Weights of a small transformer language model: 3 heads of 64, learned positions.
Each number is 50 + 12 x the weight over its row's rms, rounded and kept within 0 to 99. Layers, rows and columns count from 0. The size before them is the row's rms in percent of the matrix's.

# layer 5 attention key, 192x192, rms 0.0944, rows 52-63, columns 0-63
081:35 43 58 61 58 45 45 69 38 49 48 54 64 42 53 41 36 50 57 57 43 43 57 59 72 47 46 70 47 43 47 62 69 36 59 43 37 64 45 65 41 54 73 42 54 44 63 56 18 63 47 58 42 52 53 84 48 39 37 56 57 32 55 33
083:52 49 63 68 45 44 48 45 73 53 52 32 34 71 49 42 49 66 65 53 45 49 44 49 37 43 38 51 65 52 59 47 46 31 35 54 43 57 71 45 56 54 44 68 68 37 66 35 57 41 36 50 33 41 34 55 63 46 48 41 63 60 54 53
081:08 53 29 53 58 38 62 66 44 49 48 60 31 48 68 26 79 53 49 76 24 56 43 50 42 46 32 57 65 47 56 61 35 49 44 66 63 46 40 61 74 41 54 35 30 51 53 54 47 67 51 49 46 40 61 57 53 55 42 55 54 45 49 61
088:79 32 54 32 59 60 42 46 29 62 57 58 47 50 47 56 46 46 29 36 69 41 52 45 50 45 53 56 53 41 50 39 37 69 50 67 48 33 60 49 56 41 47 54 46 67 47 56 38 31 41 78 61 51 59 53 50 63 57 66 56 43 55 42
078:43 63 55 43 52 27 45 62 28 75 64 61 45 45 42 50 28 46 41 45 66 34 74 61 58 52 75 35 48 66 48 50 62 49 49 21 33 62 66 55 74 50 45 59 45 51 63 38 61 42 30 47 40 35 41 51 39 53 53 55 44 60 41 50
083:65 55 58 52 25 45 41 58 43 52 26 61 46 58 57 58 43 45 34 75 43 55 26 57 62 56 45 49 60 52 24 38 40 40 50 72 42 57 76 45 55 55 50 66 43 59 44 56 35 41 41 83 36 85 48 65 33 43 31 67 51 50 50 44
077:34 74 64 65 48 50 60 47 60 41 34 45 40 16 59 60 53 41 62 43 17 32 32 38 53 60 50 37 53 30 51 51 37 28 64 69 72 41 52 39 40 58 42 39 62 57 60 25 57 62 52 54 54 51 40 48 78 55 49 32 32 32 57 48
088:59 33 42 44 63 42 40 49 51 43 28 47 43 39 40 59 60 63 54 46 43 44 42 53 24 62 55 66 33 37 37 46 52 48 52 25 57 39 63 52 52 53 18 53 48 43 37 46 49 60 67 39 44 51 38 72 52 69 56 40 52 62 42 67
081:52 49 61 50 43 43 61 37 58 31 48 71 45 53 31 39 36 40 59 60 48 64 32 68 59 41 44 40 43 61 53 47 56 31 54 63 43 53 30 44 39 28 53 41 45 44 54 58 51 29 42 49 41 61 32 23 41 33 51 50 44 27 46 55
082:43 33 23 58 34 50 41 61 35 50 70 46 53 57 47 46 52 72 46 53 55 50 38 36 39 39 71 50 64 73 46 45 53 58 37 70 53 56 66 55 49 34 44 51 29 39 24 51 35 42 38 49 71 53 64 47 52 58 45 88 37 46 62 57
076:59 61 57 46 73 40 33 42 38 59 47 40 53 44 41 49 60 33 84 45 63 34 40 50 53 42 40 61 41 50 49 59 51 43 57 62 51 35 46 50 55 45 45 65 63 49 55 58 16 51 67 64 78 42 33 52 43 38 58 36 50 55 24 62
082:46 51 65 32 40 46 67 42 50 58 43 49 42 36 54 33 31 69 60 58 56 68 37 45 74 39 60 46 59 67 57 33 46 60 42 60 43 54 65 61 31 51 61 68 57 50 45 53 42 50 50 53 40 52 24 70 42 53 39 58 35 39 55 53
# layer 5 attention query, 192x192, rms 0.101, rows 53-63, columns 0-63
071:51 38 69 36 46 31 65 60 48 39 55 37 54 47 39 54 42 64 53 43 49 52 77 43 48 48 49 47 49 47 45 62 71 67 46 49 46 65 64 39 29 64 39 47 36 55 48 59 50 37 26 66 57 60 51 30 68 56 40 38 48 40 44 23
074:36 55 55 45 39 47 41 45 41 55 46 32 45 43 60 55 36 35 68 64 29 44 45 39 47 42 38 60 61 53 57 44 32 27 30 63 52 59 45 70 62 46 49 39 42 42 33 46 74 55 74 55 44 65 60 38 55 44 67 44 33 60 37 42
078:57 65 60 44 49 50 61 51 46 71 53 73 33 65 32 73 70 50 39 36 66 38 66 55 36 45 48 52 53 30 62 45 38 32 56 55 45 49 55 46 41 51 34 57 48 54 44 46 48 39 36 65 53 39 67 61 63 54 51 53 55 64 48 58
075:58 53 38 32 26 27 37 35 28 39 54 41 67 45 55 55 84 50 52 52 63 62 45 42 42 47 48 23 44 52 53 43 55 85 25 16 48 44 40 56 50 65 37 61 61 56 40 40 37 35 44 47 69 72 64 63 53 78 36 45 53 52 51 56
082:57 38 70 37 58 44 50 67 33 45 55 54 43 51 32 48 64 61 55 51 35 27 58 52 45 64 69 55 36 68 47 48 52 44 42 31 53 43 45 56 57 65 43 28 40 39 30 48 38 46 41 62 52 68 40 42 80 68 58 24 52 52 51 52
069:41 39 49 67 38 51 37 51 72 74 57 58 67 42 37 56 20 66 56 46 77 55 25 71 54 56 39 56 67 56 46 31 55 56 67 29 42 45 54 50 44 61 64 69 58 45 53 40 53 45 36 75 45 52 31 40 39 31 57 28 20 31 57 61
075:35 37 49 70 46 67 58 56 65 45 61 46 51 65 36 40 49 49 51 49 54 45 40 51 53 61 59 64 51 46 58 42 60 36 46 71 67 43 37 60 65 58 60 66 52 47 71 46 38 48 66 21 45 49 41 19 32 27 38 53 57 45 51 50
074:63 40 54 53 36 67 36 54 60 68 70 50 50 35 45 48 59 45 56 79 57 67 37 32 53 51 39 44 55 59 37 41 12 31 48 56 71 65 63 67 37 58 59 52 59 49 61 29 53 35 58 53 36 54 31 50 67 32 69 67 41 45 44 32
076:64 48 63 50 57 46 47 48 45 31 44 49 54 65 49 78 59 65 57 63 47 28 67 61 30 50 38 53 42 57 59 65 52 52 30 50 37 42 31 50 62 51 44 54 34 45 55 42 69 48 67 59 36 49 68 44 38 63 78 44 36 70 53 43
071:45 62 57 63 41 51 67 53 79 65 63 41 40 44 55 37 56 46 47 50 37 59 59 69 54 72 39 65 60 62 32 54 58 32 62 60 40 37 61 64 50 57 58 11 45 60 29 52 51 43 84 48 36 45 59 45 67 31 54 52 58 32 48 45
073:51 54 51 22 36 49 46 42 57 44 46 37 65 30 55 55 73 42 58 69 48 57 32 52 45 63 47 26 45 42 41 35 40 57 51 64 48 46 51 71 43 37 41 45 39 46 49 47 64 30 39 66 68 69 56 43 46 39 56 42 51 45 51 46
# layer 5 attention value, 192x192, rms 0.0813, rows 0-42, columns 0-63
105:49 42 37 37 23 45 39 47 63 42 65 36 47 27 55 57 51 28 48 60 76 37 48 52 35 70 56 55 32 36 41 53 33 58 59 38 39 34 55 48 42 36 57 53 49 54 55 62 44 49 25 47 37 35 53 55 46 38 58 43 48 45 57 38
096:39 34 66 47 58 43 42 38 64 49 68 65 46 49 60 55 51 48 50 70 43 37 47 35 48 64 52 58 53 52 45 50 64 57 38 54 45 42 70 42 41 65 43 53 59 52 55 40 31 24 55 54 44 34 53 34 59 27 54 44 57 54 36 65
103:22 46 61 44 53 50 84 50 77 38 50 62 21 35 55 39 46 61 49 43 63 57 26 41 44 56 57 52 34 40 52 89 53 80 49 50 40 32 67 46 47 48 57 64 45 70 39 52 40 57 47 45 58 55 55 51 64 41 53 54 39 49 40 41
098:46 62 50 61 55 47 36 67 51 57 36 56 47 49 46 43 48 47 51 34 47 36 55 55 61 53 37 45 48 77 45 39 45 67 45 49 43 59 28 50 61 44 62 35 76 58 59 63 48 53 64 47 42 48 57 62 47 61 43 62 50 48 40 40
100:36 55 62 70 47 57 49 41 38 41 48 54 56 62 43 76 48 36 60 48 32 48 59 72 31 56 33 52 26 68 33 41 40 40 53 50 51 63 79 58 52 53 55 30 56 49 64 54 20 67 48 22 38 59 46 54 33 42 48 66 52 46 43 53
096:37 54 51 50 47 62 44 50 44 62 50 53 52 51 63 61 62 47 63 60 56 24 46 67 61 47 75 67 40 73 70 56 41 16 30 84 36 39 58 50 28 39 59 63 59 50 75 35 43 40 51 60 49 43 63 76 59 56 70 41 52 52 63 71
089:48 52 30 46 40 36 53 38 51 58 41 46 51 44 42 57 48 63 59 44 58 43 52 41 52 45 47 55 35 71 35 48 72 63 38 36 64 50 70 71 51 63 61 38 52 62 51 43 63 59 57 55 61 47 41 63 64 56 24 68 41 44 61 29
105:79 47 43 73 54 68 34 46 42 49 58 64 51 56 60 41 35 41 56 56 44 30 56 64 49 73 46 43 19 39 39 52 66 33 30 57 53 58 39 67 46 36 65 43 51 47 59 39 65 56 70 47 46 42 37 42 27 54 51 71 49 55 43 58
090:73 50 44 60 52 66 69 49 40 40 47 37 39 66 41 59 74 65 51 41 41 30 64 53 52 66 57 37 58 41 53 49 68 51 54 64 39 53 46 43 54 24 60 55 57 41 52 31 47 34 42 22 38 50 58 64 49 49 42 45 59 59 38 47
092:53 39 25 36 63 38 61 28 51 40 50 50 60 66 43 59 24 26 49 69 54 46 52 35 55 53 40 36 43 38 42 54 39 60 43 48 44 62 39 70 48 51 26 63 57 60 69 59 46 42 66 56 43 38 61 19 60 51 30 57 53 49 45 54
088:52 52 61 52 51 56 41 47 40 42 31 34 42 43 50 26 39 53 47 50 60 54 49 53 35 51 76 60 55 53 68 76 72 54 60 47 38 47 24 60 72 45 60 46 30 59 37 33 51 47 42 49 48 62 50 57 63 59 28 46 53 51 41 53
083:45 52 47 41 61 55 57 50 58 43 50 56 51 62 64 50 35 58 49 61 37 43 55 54 45 38 53 62 50 56 54 50 54 68 40 27 52 56 40 78 56 44 45 34 43 55 42 56 38 62 62 72 65 49 39 64 45 55 51 76 42 16 57 62
089:55 65 54 66 46 45 47 63 75 58 61 63 43 45 37 41 53 55 45 59 48 60 52 50 71 37 64 78 53 50 37 59 37 46 64 50 51 46 34 44 44 39 56 33 51 64 47 36 40 37 35 23 53 35 38 48 60 74 51 48 49 49 39 66
088:44 51 33 47 57 40 58 45 60 39 39 50 62 69 43 58 55 62 68 29 59 56 50 59 68 63 33 59 46 51 83 43 38 43 51 53 56 35 60 56 29 36 63 55 59 76 57 42 57 41 54 52 42 53 71 60 65 57 48 42 46 61 56 45
084:32 57 37 40 44 31 51 67 31 47 60 37 48 53 44 56 36 55 51 45 54 64 30 47 59 48 61 36 59 49 38 54 40 56 68 71 64 63 48 35 62 67 44 53 58 45 35 39 58 23 39 53 71 67 71 37 49 86 32 63 54 56 72 78
088:55 62 64 34 51 56 53 50 26 53 70 67 56 54 37 60 53 51 38 55 48 51 64 63 45 57 34 60 33 60 48 55 53 58 42 56 26 18 30 45 57 54 51 52 20 35 44 31 59 50 53 70 49 46 37 58 51 23 46 36 76 39 44 50
086:51 51 34 36 58 56 56 55 52 70 53 45 37 48 39 58 55 56 40 51 41 33 43 49 48 34 40 24 33 69 69 42 52 22 44 53 52 45 53 58 42 42 65 31 54 59 66 54 52 46 58 36 33 32 50 52 28 44 56 64 56 43 31 51
097:52 57 40 54 58 83 44 45 57 65 45 57 42 67 20 48 60 26 35 49 36 40 66 38 48 35 42 64 53 51 53 63 49 37 34 71 30 43 45 56 34 39 56 54 51 62 69 29 32 69 56 54 49 47 44 42 73 56 73 57 41 70 48 49
095:37 48 45 45 75 62 59 53 57 59 58 53 52 68 53 63 83 44 37 44 32 43 44 52 53 67 70 41 38 47 69 37 34 61 48 45 39 64 40 50 49 47 34 55 44 50 43 44 61 47 70 44 66 78 73 42 37 51 46 65 58 47 61 58
090:54 51 56 32 59 74 62 48 48 67 65 67 27 64 31 57 43 56 48 60 58 51 44 44 48 52 69 37 64 53 52 63 43 55 36 37 55 60 51 55 48 58 44 50 68 57 58 52 48 50 67 57 40 44 53 45 70 60 56 46 49 51 52 53
092:43 36 35 50 53 63 58 34 78 48 65 57 59 54 47 54 39 43 45 29 87 54 29 41 41 67 32 54 22 33 40 54 39 65 43 50 38 62 33 61 51 33 76 58 37 67 43 52 54 50 58 64 64 48 71 47 56 47 44 40 56 50 54 50
087:40 60 29 57 51 48 35 39 52 34 54 68 44 44 47 62 74 44 48 57 50 55 28 34 38 13 53 42 47 46 36 68 77 24 66 54 67 53 64 62 28 50 62 57 42 66 58 52 51 58 55 52 54 66 48 41 72 50 68 36 42 35 55 53
099:33 65 46 65 57 55 68 34 39 53 30 50 50 49 59 55 43 66 36 32 45 49 57 49 59 56 61 45 45 55 47 62 40 57 59 31 38 57 41 50 62 62 28 35 53 53 45 73 41 48 54 71 37 75 55 49 63 51 26 54 55 50 49 42
101:64 33 43 40 58 61 55 49 53 61 59 61 44 58 50 45 47 46 52 67 58 51 23 45 47 58 49 50 56 43 50 48 60 23 45 87 52 38 51 65 47 65 63 41 72 51 39 41 48 85 41 42 49 58 57 47 56 58 63 46 33 61 43 57
095:38 48 50 40 50 62 63 41 37 70 66 53 51 56 53 49 38 44 50 57 48 45 60 56 60 57 61 40 72 52 50 46 37 58 63 44 33 63 42 63 36 58 50 25 56 49 54 54 45 67 57 50 40 42 26 35 35 59 48 81 34 42 45 44
087:61 55 22 76 58 51 36 50 38 33 50 56 56 54 65 48 26 40 43 67 54 49 36 32 45 53 43 35 40 64 26 63 55 55 56 48 46 56 58 33 63 45 45 59 51 34 38 47 47 49 52 53 55 55 56 46 49 48 60 47 55 43 45 47
085:46 22 56 50 43 58 66 42 55 58 40 61 52 36 50 53 14 54 36 48 65 47 69 46 29 69 46 57 56 50 57 58 56 54 44 29 60 49 50 45 54 86 41 54 60 51 49 55 53 38 63 61 43 42 46 41 48 74 46 64 38 56 29 50
091:56 38 56 45 37 65 61 44 56 57 36 49 46 49 62 61 47 62 35 74 45 34 52 50 58 39 50 66 31 52 48 55 45 54 53 62 43 62 34 50 40 34 73 32 49 58 62 37 50 72 70 67 47 52 47 52 58 43 38 41 56 71 54 63
090:81 52 50 62 52 20 32 62 44 44 37 41 34 65 42 28 70 64 55 74 23 55 40 56 50 45 40 42 46 50 55 53 29 45 43 44 70 44 51 52 42 63 48 40 32 38 56 47 55 39 57 48 58 65 59 27 69 41 58 26 62 23 67 48
090:41 50 62 26 42 40 36 61 50 55 63 53 41 62 55 52 42 43 48 58 58 48 47 52 38 61 47 46 49 47 35 50 62 49 43 56 40 53 67 51 19 56 62 49 50 48 60 57 44 71 52 51 72 62 37 65 44 46 34 53 44 63 75 49
096:47 40 46 40 42 72 42 73 46 39 74 35 39 61 44 42 51 58 60 54 50 62 46 53 46 64 57 39 61 63 36 49 43 36 45 57 58 43 66 50 31 59 38 52 54 35 28 44 50 27 67 47 68 42 65 71 50 42 32 44 62 59 61 60
086:22 41 44 58 62 51 62 48 60 42 73 33 38 29 42 36 47 35 44 35 59 35 51 56 42 52 52 35 42 46 35 48 54 48 60 56 59 55 96 50 27 29 45 53 37 59 46 50 20 49 49 60 67 53 48 38 35 47 60 70 37 65 45 40
086:63 47 59 48 47 46 41 30 52 38 50 46 63 47 36 57 49 48 58 31 41 44 69 46 61 67 54 44 34 58 63 46 62 46 39 37 25 37 55 47 60 61 52 70 40 45 46 48 45 47 55 51 53 44 59 45 45 52 60 48 54 60 48 48
102:37 52 50 43 52 36 51 54 47 31 57 64 51 50 67 51 44 59 38 35 52 64 53 68 65 61 61 37 47 55 41 56 42 75 55 35 52 57 61 51 49 54 38 65 42 50 41 41 59 55 48 64 48 63 47 39 63 54 39 71 50 40 68 53
094:56 50 38 43 53 43 50 69 57 26 52 45 52 36 64 56 60 53 55 26 58 70 37 44 28 53 45 29 40 48 34 64 58 53 43 29 71 66 43 46 61 49 45 41 51 40 39 39 61 44 46 47 55 60 45 37 37 31 37 42 59 35 71 35
097:48 55 49 45 31 66 54 60 48 23 46 56 49 44 43 55 68 67 66 59 48 41 15 44 50 41 34 43 47 39 48 46 44 54 47 36 52 33 65 50 48 28 60 32 36 43 48 49 54 40 46 64 29 39 62 47 46 45 56 52 81 50 34 55
090:63 48 45 37 46 28 40 29 44 65 37 53 59 44 69 71 47 67 49 49 35 52 55 48 68 46 51 58 42 58 64 34 42 29 35 54 58 40 37 47 50 49 38 55 66 57 38 56 37 42 54 57 52 50 68 64 36 69 45 30 48 50 42 46
095:51 64 67 65 72 47 40 60 38 54 41 46 32 44 69 54 58 54 50 58 43 36 56 45 54 62 58 57 57 39 54 58 34 82 41 63 53 60 57 59 47 31 76 48 39 11 66 43 44 58 62 32 64 74 68 54 21 32 36 50 53 51 54 72
095:60 52 36 46 42 46 57 52 50 50 34 68 47 40 61 51 57 64 44 35 37 44 42 59 48 51 57 47 56 49 45 35 41 42 37 46 69 45 53 42 55 30 87 67 68 57 36 62 62 69 66 43 45 62 57 47 40 71 64 29 34 42 50 70
100:32 45 62 61 54 76 69 56 39 50 40 42 75 43 48 45 60 49 43 43 64 39 43 48 57 79 44 38 53 56 46 56 29 69 53 55 44 78 55 59 47 55 35 53 52 59 66 57 64 52 61 47 58 51 43 50 50 50 45 62 50 35 51 43
093:42 62 68 48 59 46 41 64 70 31 35 45 43 29 38 45 44 57 40 45 54 69 55 48 60 44 64 51 35 48 37 59 29 65 42 54 54 55 53 58 45 63 42 37 42 40 47 51 37 56 48 50 48 73 46 60 40 50 59 47 48 40 50 53
092:46 41 52 60 68 55 47 50 64 30 57 46 40 55 38 42 43 50 50 60 58 40 38 49 36 51 54 58 41 24 40 65 49 54 60 43 57 63 68 30 40 33 51 56 63 46 42 31 53 50 28 61 54 29 16 63 61 48 45 55 61 63 59 48
096:55 62 57 46 58 60 61 63 49 47 33 48 54 61 41 61 43 60 62 41 37 55 66 65 53 52 23 74 37 64 37 57 51 48 49 32 54 44 34 59 37 45 55 59 53 51 47 69 65 60 42 52 58 40 44 56 34 31 59 46 44 51 51 59
# layer 5 attention output (transposed), 192x192, rms 0.103, rows 0-42, columns 0-63
090:54 59 45 36 72 46 51 29 45 49 42 61 47 66 46 55 51 89 38 35 45 54 48 42 56 25 50 42 52 51 59 39 92 60 52 61 41 43 58 25 36 53 39 57 25 63 62 44 37 69 48 66 51 53 43 50 56 52 30 58 81 70 56 38
082:49 64 35 37 46 64 40 63 38 53 34 44 69 55 64 50 54 40 40 38 42 50 41 62 53 38 51 28 45 43 45 47 31 74 39 40 36 57 41 46 62 55 51 55 57 45 58 61 50 78 46 36 54 48 62 56 40 51 49 62 52 63 50 47
087:58 51 46 61 61 51 36 33 57 67 43 59 61 67 52 60 40 52 62 60 44 44 76 24 70 26 44 38 62 57 66 22 55 24 66 62 69 53 72 83 73 58 42 42 40 44 63 61 57 34 49 57 36 59 59 47 40 47 44 41 55 48 45 56
088:64 60 55 62 50 56 68 67 46 50 40 54 42 46 38 49 43 62 30 49 56 55 37 51 34 49 58 66 67 49 42 43 44 31 61 51 44 41 59 50 25 73 30 51 50 33 58 40 40 46 47 44 45 65 22 43 75 58 61 48 45 42 69 49
079:57 72 38 35 36 56 38 50 67 55 40 44 32 45 51 54 74 62 57 56 82 55 47 51 53 49 65 81 60 41 61 55 51 61 52 28 43 44 38 50 43 37 38 77 48 47 56 47 63 34 36 65 51 43 61 62 76 59 55 55 74 59 49 46
083:66 28 57 50 47 45 29 60 52 39 43 70 59 42 44 57 50 76 34 58 65 48 48 48 51 53 39 50 51 33 26 58 46 65 62 31 57 49 41 29 73 47 35 43 54 51 49 78 58 54 41 59 53 57 62 62 50 53 47 49 54 27 37 44
076:63 45 72 61 54 55 61 66 75 60 71 49 46 33 70 58 39 48 51 58 42 57 55 48 36 46 60 66 56 48 61 45 62 48 78 59 27 49 52 42 45 46 41 52 43 48 75 53 39 64 46 58 53 64 59 49 32 39 56 30 67 49 30 47
089:44 63 62 34 37 40 55 68 43 52 39 62 50 68 38 49 66 46 30 30 59 58 37 36 34 79 53 66 48 53 36 49 56 49 67 57 33 39 45 17 37 42 60 50 36 31 38 59 33 66 37 49 50 45 51 68 55 44 52 61 56 35 80 52
076:58 51 50 71 64 41 29 62 42 51 46 46 42 62 54 52 63 24 34 49 55 33 37 55 41 42 35 81 33 58 45 44 55 53 54 18 63 37 29 49 49 39 27 49 33 43 57 66 58 51 52 54 57 41 42 70 46 58 73 59 56 36 50 64
082:18 61 60 46 59 53 60 55 50 66 65 50 55 46 55 45 52 59 43 62 40 48 36 75 46 52 71 50 64 62 63 42 41 24 51 73 60 56 58 40 52 41 54 43 44 45 42 50 36 53 22 55 58 42 27 49 43 28 56 45 56 57 47 38
074:60 37 39 55 32 31 53 69 49 54 61 55 25 70 55 60 62 38 53 69 77 67 32 43 47 38 36 45 60 53 35 47 51 35 44 37 43 43 39 55 49 70 50 63 56 42 43 64 47 49 56 49 57 47 61 19 21 58 61 52 47 40 64 50
075:43 51 38 40 63 39 51 46 48 53 69 39 62 35 38 45 50 42 70 58 50 65 56 54 50 30 63 60 53 56 55 44 48 46 55 63 23 44 71 36 47 37 49 61 41 41 53 46 78 45 30 59 54 49 65 45 33 32 74 21 49 58 32 50
076:49 46 43 26 52 41 40 54 53 47 31 41 60 79 40 63 53 45 61 44 52 44 46 50 21 57 47 53 38 44 78 55 58 22 40 53 58 56 50 34 40 61 32 60 67 15 60 56 63 44 85 48 54 57 61 33 50 56 66 43 69 60 46 52
076:53 31 68 50 31 41 49 64 42 62 46 53 49 64 46 51 81 40 55 82 56 45 66 44 47 61 59 48 59 58 43 55 38 64 49 37 60 43 44 45 75 66 45 50 48 35 46 57 46 35 46 56 66 48 42 63 49 39 57 63 37 23 43 77
070:43 41 43 65 39 50 62 52 63 49 44 53 40 61 49 54 55 36 33 48 52 52 74 50 47 72 34 58 50 66 63 48 61 42 33 70 36 46 60 66 64 41 55 28 42 36 67 38 42 53 77 21 19 37 41 59 72 46 59 52 36 43 51 37
073:60 51 52 33 48 46 60 43 45 25 53 36 69 47 69 48 46 60 42 69 47 49 38 47 54 54 66 32 80 51 54 35 58 75 61 21 44 60 41 58 45 47 37 74 50 55 48 46 47 35 38 55 49 50 98 46 43 43 48 49 27 64 55 61
073:48 57 54 73 35 59 45 65 69 45 40 35 65 49 50 44 41 52 42 43 32 45 44 35 66 55 58 59 52 58 36 38 47 73 52 40 48 61 51 46 49 80 45 44 60 49 31 64 56 44 30 43 54 72 32 57 58 39 40 36 67 61 59 37
084:54 45 49 60 29 48 24 46 30 67 45 60 67 61 36 38 34 54 52 37 60 51 28 63 54 53 46 62 44 38 50 53 58 59 53 38 47 37 35 59 65 47 51 64 46 50 56 61 45 36 45 50 55 33 70 32 50 40 56 61 58 49 54 49
080:36 51 54 61 46 49 54 43 31 60 45 53 37 37 63 27 41 45 38 34 56 35 58 54 58 52 43 60 48 63 39 57 39 58 45 65 51 43 73 57 47 35 50 51 65 34 51 60 29 44 60 48 23 58 24 62 70 55 55 44 47 24 64 52
080:59 49 39 69 60 42 73 60 55 73 46 30 60 41 50 27 59 42 49 52 35 29 51 48 49 55 46 63 42 38 58 73 36 39 56 78 48 34 24 41 64 41 49 42 66 57 46 51 59 55 28 31 58 35 52 32 55 36 60 73 66 49 48 47
081:39 88 55 43 51 34 45 66 38 47 43 53 40 57 52 39 56 63 36 54 20 36 42 41 65 49 66 52 65 71 60 56 55 45 61 59 47 48 46 32 37 63 38 69 50 44 66 39 55 39 46 41 35 49 38 41 39 44 35 49 49 60 48 53
079:66 54 63 64 35 33 38 39 40 67 51 51 40 41 40 46 13 68 67 35 55 45 64 69 58 48 36 44 54 26 59 54 53 59 43 56 37 47 47 55 49 62 55 36 48 53 30 58 57 44 40 43 40 46 66 59 35 59 36 49 50 29 46 51
085:41 47 55 35 14 49 42 48 65 44 65 51 54 44 37 49 44 50 53 73 61 67 64 58 55 49 41 62 61 51 48 40 39 59 26 39 69 51 86 75 57 47 60 51 51 39 61 22 59 61 50 31 53 60 40 20 57 53 66 47 58 62 63 57
091:45 63 42 56 37 67 51 68 46 78 48 49 45 54 61 32 46 60 25 34 43 60 48 31 45 51 40 56 29 46 55 42 62 52 53 40 46 53 36 36 40 37 49 48 29 50 60 53 27 34 52 54 56 44 42 53 58 45 44 65 47 59 70 37
089:72 48 53 49 70 60 48 55 50 75 56 33 38 59 53 45 54 69 61 34 60 62 34 31 23 51 60 58 53 66 50 61 49 29 49 50 50 38 62 70 43 45 60 53 66 47 61 35 49 55 48 59 45 41 57 41 53 33 63 58 52 55 39 36
080:58 39 61 28 52 57 50 62 42 59 37 48 42 58 53 44 53 52 57 39 61 55 47 51 44 37 51 58 38 41 60 53 60 57 49 68 54 54 48 55 40 23 66 54 27 47 63 51 61 42 33 40 51 23 51 37 28 70 41 60 54 61 47 45
072:36 50 51 27 63 51 32 55 49 70 71 47 76 63 54 47 59 44 37 62 53 47 66 55 50 46 46 58 62 50 42 51 47 43 59 69 58 67 59 61 49 47 62 53 66 47 64 58 58 75 36 41 45 33 66 33 36 38 56 76 55 47 54 55
083:48 69 46 49 31 47 33 55 54 69 67 60 48 62 23 51 57 41 38 29 58 57 41 60 50 54 56 45 69 56 58 60 63 58 48 63 65 56 56 37 72 75 40 46 72 63 50 67 43 24 46 50 39 41 47 44 46 46 67 70 46 32 53 37
078:47 42 53 54 63 66 64 56 71 41 38 58 49 42 45 61 56 26 51 43 57 62 51 51 57 44 65 27 66 15 37 41 57 47 73 46 39 56 33 57 52 21 44 55 67 60 42 36 66 28 54 49 47 57 57 50 50 69 36 60 46 66 40 55
076:31 40 39 67 43 53 61 35 53 47 49 54 56 43 76 58 48 71 55 41 49 67 68 33 64 43 65 66 57 57 62 61 52 34 39 73 43 52 67 39 66 44 42 24 49 44 50 51 59 30 42 60 31 50 58 63 66 33 56 53 23 15 40 54
081:31 50 59 62 60 44 78 43 62 42 32 29 63 33 60 60 55 39 33 46 54 60 44 52 50 42 44 57 52 64 82 49 52 57 45 56 49 51 44 28 70 42 41 44 58 62 59 56 53 73 65 48 30 51 36 19 65 66 56 60 44 71 39 62
074:55 45 61 52 48 60 25 24 47 58 43 74 37 64 55 59 47 46 62 56 48 51 44 68 78 45 44 47 59 66 64 45 53 43 60 42 59 32 36 34 50 64 54 36 53 62 77 59 53 53 60 76 28 48 41 60 53 56 53 52 62 51 50 49
074:50 61 67 41 61 40 42 52 36 51 34 42 52 49 53 24 50 44 45 66 41 48 38 66 27 35 61 53 76 66 27 41 31 60 49 62 79 54 51 32 36 25 64 29 62 61 56 49 30 48 41 56 45 54 49 50 61 52 35 47 47 53 52 57
094:30 53 61 40 75 45 52 44 68 46 56 40 54 67 56 57 44 41 65 55 61 40 40 36 49 40 60 52 47 70 44 65 48 26 35 91 42 47 52 62 46 01 46 50 53 45 49 44 77 31 65 41 39 40 44 43 48 62 62 47 33 45 38 51
088:21 58 56 53 65 62 67 51 52 55 53 37 50 66 55 46 46 32 32 69 42 40 49 49 54 52 51 56 42 46 61 28 43 40 56 66 45 41 67 46 29 36 43 40 59 43 57 46 47 72 84 48 51 51 50 64 38 59 56 38 40 50 48 48
084:65 42 39 36 50 35 38 66 50 44 44 43 43 54 40 42 48 49 41 26 29 46 40 60 66 43 43 42 40 60 57 47 61 72 56 42 40 38 46 71 57 58 34 69 56 66 40 65 49 47 32 55 41 71 21 59 61 52 55 35 74 54 62 42
077:48 44 55 49 37 57 36 56 38 38 62 47 33 34 36 39 52 51 52 59 65 62 76 52 39 61 41 54 34 49 41 55 38 66 60 46 48 67 64 32 25 52 64 43 32 33 40 58 51 52 47 65 55 53 42 63 28 45 49 48 63 27 41 58
079:58 43 46 54 18 47 61 82 52 43 58 58 69 55 35 48 54 43 53 27 75 53 34 42 54 51 58 41 33 51 46 41 72 37 67 44 55 41 39 47 48 50 39 55 60 54 53 41 47 41 51 46 41 47 48 65 79 70 70 55 48 46 51 52
087:56 56 55 46 21 64 43 37 19 50 42 69 46 49 34 54 50 54 31 47 56 64 47 36 60 58 53 38 44 31 64 68 43 63 77 64 42 56 37 51 50 62 53 71 38 53 43 51 55 30 38 47 37 44 52 60 57 58 40 66 52 38 61 57
089:59 42 58 47 50 26 44 45 68 47 47 53 20 59 54 51 57 36 52 49 56 33 51 45 57 45 47 46 58 57 59 46 56 37 49 46 56 27 45 62 60 33 60 48 56 47 56 57 50 52 48 53 36 54 47 36 75 50 54 53 42 61 66 54
077:48 42 51 35 29 50 55 35 38 32 55 43 53 74 45 50 49 36 43 52 50 30 54 50 39 46 43 40 55 63 57 48 67 39 41 46 50 43 73 53 64 31 42 51 59 46 47 39 52 46 56 45 35 53 46 40 65 84 39 43 47 58 46 56
086:64 57 58 53 52 56 36 51 59 71 37 60 50 68 47 57 50 38 63 32 41 31 51 70 62 54 47 54 34 55 73 46 63 34 40 71 61 27 42 63 56 37 47 50 50 44 72 50 61 53 59 49 62 59 79 45 54 68 57 52 30 62 45 47
088:30 57 75 31 73 42 43 39 56 33 70 54 54 59 58 47 67 43 56 44 68 36 57 55 64 47 67 77 38 39 46 53 58 49 59 55 39 44 34 58 42 49 51 44 42 42 62 35 59 53 44 52 67 58 71 34 55 58 45 40 32 38 22 53